{"n_kv_head": 12, "norm": "layernorm", "positions": "learned", "attn_scale": 0.177, "init": "trunc", "init_std_qkv": 0.056, "init_std_o": 0.0099, "lr_head": 0.00525, "grad_clip": 1.0, "decay_fraction": 0.873, "final_lr_fraction": 0.02, "dataset": "wikipedia_en"}
Each number is 128 + 32 x the weight over its row's rms, rounded and kept within 0 to 255. Layers, rows and columns count from 0. The size above them is the row's rms in percent of the matrix's.

# layer 3 MLP down, 384x1536, rms 0.0396, rows 282-345, columns 1488-1535
size [ 96  97 103 103 107 100 100 104 102 104 103 102 107 100 100 103  98 105  98 101 101 100  99 101 103 100  99 103 104  98 104  99  98  99  95  99  99  99 102  99 102  96  99 103 103 100  98  97 103 101 100  97 102 100  96  99 102  94  97 101 100  99 102  95]
[[130 117 182 115 111  55 111 169 127 153 158 131 173 182 212 116 111  90 126 184 129 127  71 132 159 115  58 113 140 184  86 151 165 138  80 128 108 147 122 145 116  58 156 160 166 103 107  99]
 [130 131  96 147  99  83  81 117 122  68 181 135 134 141 126 137  89  88  98 139 124 114 156 116 136  78 117 134 122 107  59 172  98 110 116  76  45 183  86  98 104 145 154 132 169 119 118 181]
 [165 168 130 109 120  90 109 120 139 133 111 172 164 147 160 164  71 181 154 147 118 128 100 131 186 161 135 200 150 107 174 111 172  83 150 145 104 122 153 149 120 174 108 124  99 112 122 116]
 [ 45 129  96 160 118 126 161 107  79 120 140  69 131 125  64 104 185 131 151 124 135 108 126 160  58 161 159 135 159 112 105 112 128  86 126 187 150 153 136 128 101  78 141 139 169  84 192 144]
 [110 108 132 108 123 132  93  91 146 132 132 121 103 115 156  73 139 119  89 152 170 175 158 126  65 124 156  94 198 121 146 117  99 100 150 131 103  73 133 129 149 148 116 169 136 101 140 177]
 [159 125  73 123 142  96 118 112 165 154  88  99 124  85 105 150  80  81 122 128 149  48 132 114 132 134 118 151 134  89 124 121 138 123 126 143 154 121 154 129 103 181 128 145 111 158 129 133]
 [170 146 148 137 162  81  88  89 105 120 111 114 169 115 119  86 129 127  78 134 113 202 110 152  92 153 150 119 136 168  84 166 104 109 121 101  71 140 111 108 135 105  65  98 112  87  98 157]
 [142  89 189 197 201  86 132 154 166 146 115  50 121  97 137 150 164 168 152 137  91 140 130  92 135 188 138 151 132 147 185  88 102 137 111  57 145 162 120  52 146  83 101 117 137 174 159 128]
 [148 100  80 127  71 117 183 123 122 180  49  91  81 124 137  95  91 113  89 144 119 115  72 155 179 175 158 106 131  91 127 129  92 122 191 123  93 143 141 104 130 142 184 124 126 136 144 193]
 [115 142 100 180 122 148  85  60  59 129 156 134 112 149 143 100 165 143  63 224  99  52 114  81 103 116  96  93 184 129 137 101 156 111 121 125  60 148 127 122  97  88 107  97 158 119 113 118]
 [170 148 118 193 184 170 153 172  91 127 136  94  91 157 110 141  55 122  99 133 133 178  77  77 193  99 143 136 119 121  92 138 154 125 129  69  96 139  89 143 131 194 229 107  75 137 126  91]
 [148 182 118 195 148 130 141 100 149 135 143 166 133 127 125  61 241 109 114  92 196 105  93 137 107 158  87 134 150 119 156  74  95 181 170 128 154 151 175  81 137 136 169 146 125  88  71  60]
 [ 96 173 100 176 155 145 126 108 180 114 152 137 135 168  60  83 114 138 138 122 133 107 209  94 125 154 122 115 108 151 124 110 190 181 104 111 135 125 118 133 119 175 204 127  88 115 122 160]
 [158 149 172 145 138 142 182  97  72 131  86 144 156 134 155 143  96 150 112 145  92 142 155 176 173 142 144 100 145 143 124 120 129  79 113 142 101 153 169 123 125 165 178 128 142 134 127 146]
 [104 196 111 136 117  99 139 159 128 172 144 157  93 156  84 136 133 104 104 111 138  80 157  77 182 162  64 115 227 113  91 100 145 137  90 219 151  38 126 176 116 136 114 101  93  55 106 129]
 [ 79 154 132 128 133 117 135  66 134  96 110 171 150 133  88 204 103 151  97 160 140 102 184 104 162 152 154 127 143 163 136 140 135 163 114  70 132 142 156 171 170 159 116 169 104 114 119 105]
 [135 101 134 117 130 128 178 122 121 163  98 156 114 104 117 164 110 159  95 101 155 100 103  49 154 151 190 119 111 203 119 188 171 136 145  95 111  68 124 128 181 123 177  99 131 157 115 101]
 [165 154 180 110 138 129 104 185 130  57  84 158  93 137 126  88 138 180 126 124  80 184 130  59 129  91 131 104 114 119 134 153 172 169 145  70 125 123  91 135 136 151 205 109  86 129 155 105]
 [200  67 149 157 166 197 136 118 116 157 146 130 173 143 165 164 111 126 171  99  93 163 126 118  99 162 158 138 150 197 135 115 136 116 127 145  97  91 163 164 156 172 161 119 120  77 154  98]
 [109 131 202 139 148 114 106 121 129 118  91 136  85 194 133 151 108 151 156 151 145 147  96 106 109 154 127 172 135 114 136 105 157 117  99 164 109 146 109 118 121 197 120  73  82 108 115 106]
 [139 104 148 105  84 156 116 132 168 142  87 119  74  85 140 199  68  96  87 118 152  94  98  87 100 105 139 147 100 165 116 109 141 142 111 115 141 112 139 136 171  87 114 120 161  68 211 143]
 [114 122 176 113 255 144 152 151 114 109 148 121 138 150 127 180 120 170  90 163 106 124 147 118 121 170 129  90 127 172  63 126 142 139 182 124 139 148 123 155 130 151 119  84  87 112 103 132]
 [154 156 186 121 118 100 171 163 101 167 126 162 112 121 152 142 166 135 158 142  92 130 141 152 118 114 173  62 104  79 113 141 182 108 144 112 121  86  83 167 133  93 150 130 154 109 120 187]
 [117 129 121 196 139 110   1 179 174 108 123 116 161  89 138 113 128 106 164 152 189 167 146  94 180 139 104 141  99 199 113 148 166 177 184 133 169 133 127 146 172 170 134 141 224  96 117 118]
 [138 149 120 165 154 126 156 145  45  91 133 141 148 171 192 176 125  98 176 177 182 160 222 117 141  45 127 193 162 139  87 139  79  93 111 120  45 179  93 114 108 153 162 109 111 192 160  68]
 [130 129 133 108  86 182 125 164  45 161 138 187 138 135 208  73 183 127 197 142 142 141 133  99  67 143 158 111 125 120  81  97  98  87  97 111  42  89  79 132  73  93 141  85 114 170 160 164]
 [154  87 137 105 172 200 102 133 191 103  80  75  74 165  59 144  22 173  87  91 176 145 126 131 145 159 123 142  87 102 172 182 111  84  96 136 114 131 124 141 161 104 124 155 104 124 147 174]
 [155  91 101  95 163 109 156 170  78 131 114  98 152 133 106  89 154 208 101  98 133 185 148 126  90 115 132  87 153 151 100 150 123 186 127  98  88 149  81 138 170 144 130 192  71  88 125 163]
 [104  69 159  90 119  86 110  77  81 113 127 111 120 117 115  51 107 139 187  86 111 140  66 104  73 165 115  48 100 129 144  35 180 106 144 142 110 153 160 152 139 133 203 138 112 205  86 122]
 [176 117 119  94 158 159 153 149  62 156  68 128 140 140 166 123 165 125 140 137 121  93 154 186 141 126 181 153 152 119 154 158 112  88 207  86 104  80  83  96 106 145  99 165 143  77 127 123]
 [146  96  70 153  99 114 122  78 119 122 161 173 124 134 195  93 201 115 106 155 167 119 110 148  61 104 119 121 163 132 149  92 170 151  94  57 162 115 134  77 101 127  98 131 166 100 136  90]
 [146 108 145 137 126 153 149 127 128 126 169 102 152 128 201  44 140  83 115 120 155 140 134 162 148 134 104 108 167 123 111 101 135 133 107 160  94 154 153 157 140  94 131 149 155 165 132 103]
 [144 164 162  84 133  89 147 136 131 159 117 138 123 106 140 138 127  99  81 149 140 101 132 128  95  80  68 146 172 154  91 132 139  94 125 187  73 109 125  75 123 173 123 148 122 153 111 148]
 [118 132 117 142 121 113 149 139 109 129 176 143 204 101 101  40 133 117 174 126  62  94 116 138 138 124 121 154 159 106 104 142 173 105 106 172 123 138  96 151 171  70 159 106 134 157  60 156]
 [102 138 130 157 155  94 136 140 182 100 141 134 122 152 133 124 119 164 145 136 207 137 119 148 167 135 173 153 123 132 115 164 128 135 108  90 145 172 138 120 119 171 114  90 157 116  75 141]
 [ 84 153  81 129 146 118  98 118  76 114 148 123 159 124 127 188 146 112  91 127 150 170 110 133 109 117 155 171 154 100 100 129 118 217 104 149 157 113 145 106 128  81 136  95 102 193 219  79]
 [ 98 128 151 103 137 132 107 127 126 175 138 130 122 155 104 155  71  72 141 146  82 136  86 125 143 129 150 168 136 204 113 115 143 101  89 154 119 139 125 101 145 156 185  95  98  93  72  97]
 [163 135  91 165 200 111 140 110 151 133 131 126 110  94 128 105  93  89  96 237 119 151 116 149 140 156  96  96 162  68  75 162  99 186 119  63 168 137 115 139 167 140 113 195 160 212 136 117]
 [144  78 123  92 112 120 149 174 126 169 132 104 137 117 151 101  92 112  91 131 179 113 134 119 123 170 114  85 153 124  82 210  75  82 137  52 168 156 153 132 129 146 145 137 151 177 122 128]
 [126 141 141 121  93 132  89 109 194 186 152 138 164 102 135 121 125 100  81 152 181  74 133 177  61 168  91  74 183 151  85 130 152  69 197 134 113 101 102 134 138 172 160 101 107 138 110 146]
 [125 146 164 119  99 113 114  63 167 127 154 124 130 144 121 164 125 120 106  91 129  70 214 136 114 137 145 120  80 144 103 118 124 201 132 153 154 145 159 111 112 132  94 109 122 101 159 130]
 [106 181 152  82 148 117  84 134 138 116 142 175 141 136  86 170 106 140 118  95 128 120  82 158  83 197 179 135 120 154 110  95 105 181  94 110 153 166 102 136  76 117 103 132  57 132  85 130]
 [116 161 136 174 122 146 147 154 183 144 159 120  95 120 132 147 113 122 152  78  88 100 159 122 136 113 131 180 153 112 140 162 123  85  98 158 127 170  88 177 132 186 154 104 172 190  34  90]
 [ 39  95 215 123 190 185 109 119 169 113 142 121 149 109 151 175 177  89 211 165 101 108 118 129 102  61 128 117  91 167 143 105  81 135 122 149 161 114 112  83 112  59 120 185 116 130 141 117]
 [137 155 136 119 166  99 169 115 149 106 116 112  93 186  90 105  80 134 123 109  47 112 129  97 144 168  49  95 117  99 127 190 113 102 167 144 109 123  78 169  78  98 135 106  86 100 139 149]
 [108  94  81 184 175 101 140 167  88 158 100 105 147 147 149 122 145 172 145 154 122  95 103 102  92 107 128 110 161 101  97  99 171 114 130  63 108  77  89 134 159 108 133 153 124 168  80 163]
 [126 158 142 139 141 138 126 103 147  95  85 202 103 152 161 127 169 125 133 130 111 112 117  93 123 154  84 146  37  74 125 119 195 167 165 178 186 164 144  67 106  99 147 162 129 117  64 125]
 [154 167  89 124 104 140 105 180 119 123 118 142 111 107  86 152 133  88 140 130  59 180 136 147 186 144 147 174  94 131 182  72 155 117 109 136  85 198 119  59 147 138 159 161 126 174 103  88]
 [128 138 153 134 158 117 180  65  77 146 129 147 148 125 156 167 169 109 120  92 201 133 130 118  57 173 138  84 192 150  63 134 138 198 105  72 178 158 153 195 149  82 165 178 127  82 161 107]
 [141 134 123 149 159 119 187 109 164 144 163 103 102 100 203 117 156  98 137 126 102 107  78 116 106 105 157 157 130 146 180 118 180  87 199 121 206 133 149  73  87 160 133 143 127 144 177 169]
 [129 127 175  95 146 140 219 117  77 111 182  53 132 118 159  71 133 142 108 109 148  99  65 174 142 164 127 139 111 126 136 111  84 145 125 212 127 130 206  56  72 145 198 122 127 112 125 164]
 [157  94 131 126 185 129 154 136 104 167 146 112 151 111 175 141 122 156 145 135 114 134 146 144 139 119  20 120  96 143 146 139 164 120 115 135 149 117 114 181  82  66 164 180 117 134 119  75]
 [ 93 124 146 129 137 122 118 160 142 155 121 112  59 202 105 105 136 165  91 145  67 126 155 143 152 127 104 149 110 100 110 171 140 156 148 108 186  75 138 141 141 112 114  90 131 115 116 156]
 [ 90  71 170 107  81 133 170 163 192 146 113 128 114 160 113 114 162 162 166  95 119 110 108 100  94  95 150 138 169  99 168 141 163 150 118 146 116 132 132 122 156  47 110 156 100  73 173 132]
 [123 126 122 133 132 117 172 197  98 118 114 109 124 118 163 148  91 150 112  99 108 143 123 112 129 165 146 160 148 149 123 139 103 161 126 148  97 136 156 193 172 118  99 130 179 115 134 134]
 [ 93 104 135 164 183 159 122 129 168 127 135 120 126 158 132 111 128 149 132 145 181 119 104 193 150 140  98 121  93 131 104 117 173 101 187  90  97 186 152  61 109 115 148  88  78  72 142 132]
 [141 173 129  74 112  77 179  86 113 147 100 101 160 140 100 119 133 220 182 163 148 124 184 101 113 124 166 173 142 116 135 198 114 135 138 155  65  57 155 150 105  97 182 136 137 106 110 140]
 [106  92 183 168 116 103 161 135  86 151 165 162 132 110 152  87 125 134 155  90 135 143 148 150 147 189 101  81 161 123 119 136 122 157 112 115 110 115 127 127 146 171  85 109  83 170  56 114]
 [110 138 127  87 131 144 143 109 156 119 102  74  73 113 153 140  99 118 116 135 154 139 156 119 128 128 152 100 109  47 229 119 135  73 107 113 102 132  93  94 103 177 109  86 133 173 112  73]
 [106 108 131 170 162 110 127 137  96 126 129 166 192  99 131 143 213 166 171 114 152 109 143 125 112 149  77 140 117 127 170 147  83 119 111 120 134 141  84 146 113 105 129  92 140 107 127 117]
 [ 84 146  70 185 174 158  75 134 128 190 108 156  43 156 115 216 125 148 168 151 108 139 133 135 182  50 130 133 146 155  90 147 121 116 104 135 132 104 177 132 168 110 132 139 136  99 121 139]
 [142 106 134 161  97 112 230 166  99 145 174 169 117 126  81 148  70 115  85 116 103  95 146 103 157  93  89 177 138 155 106 153 182  84 117 101 140 145  96 171 127 187 101  98 148 170 150 169]
 [125  82  54 136 178 129 177 104 113 143 142 100  67 133  95 191 105 127 157 164 144 189 135  94 143 110 130 124  81  67 103  85  80 166 122  98 107 141 157 141  49  81 140 124  88 178 150 113]
 [ 99 158 125  94 117 110 142 152 106 160  83 143 114 149 141 105 122 151 148 121  94 105 144 117 177 111  90 134 156 106  98 155 146 146 126  69 149 134 109 138 109 137 123 111 154 141 129 121]]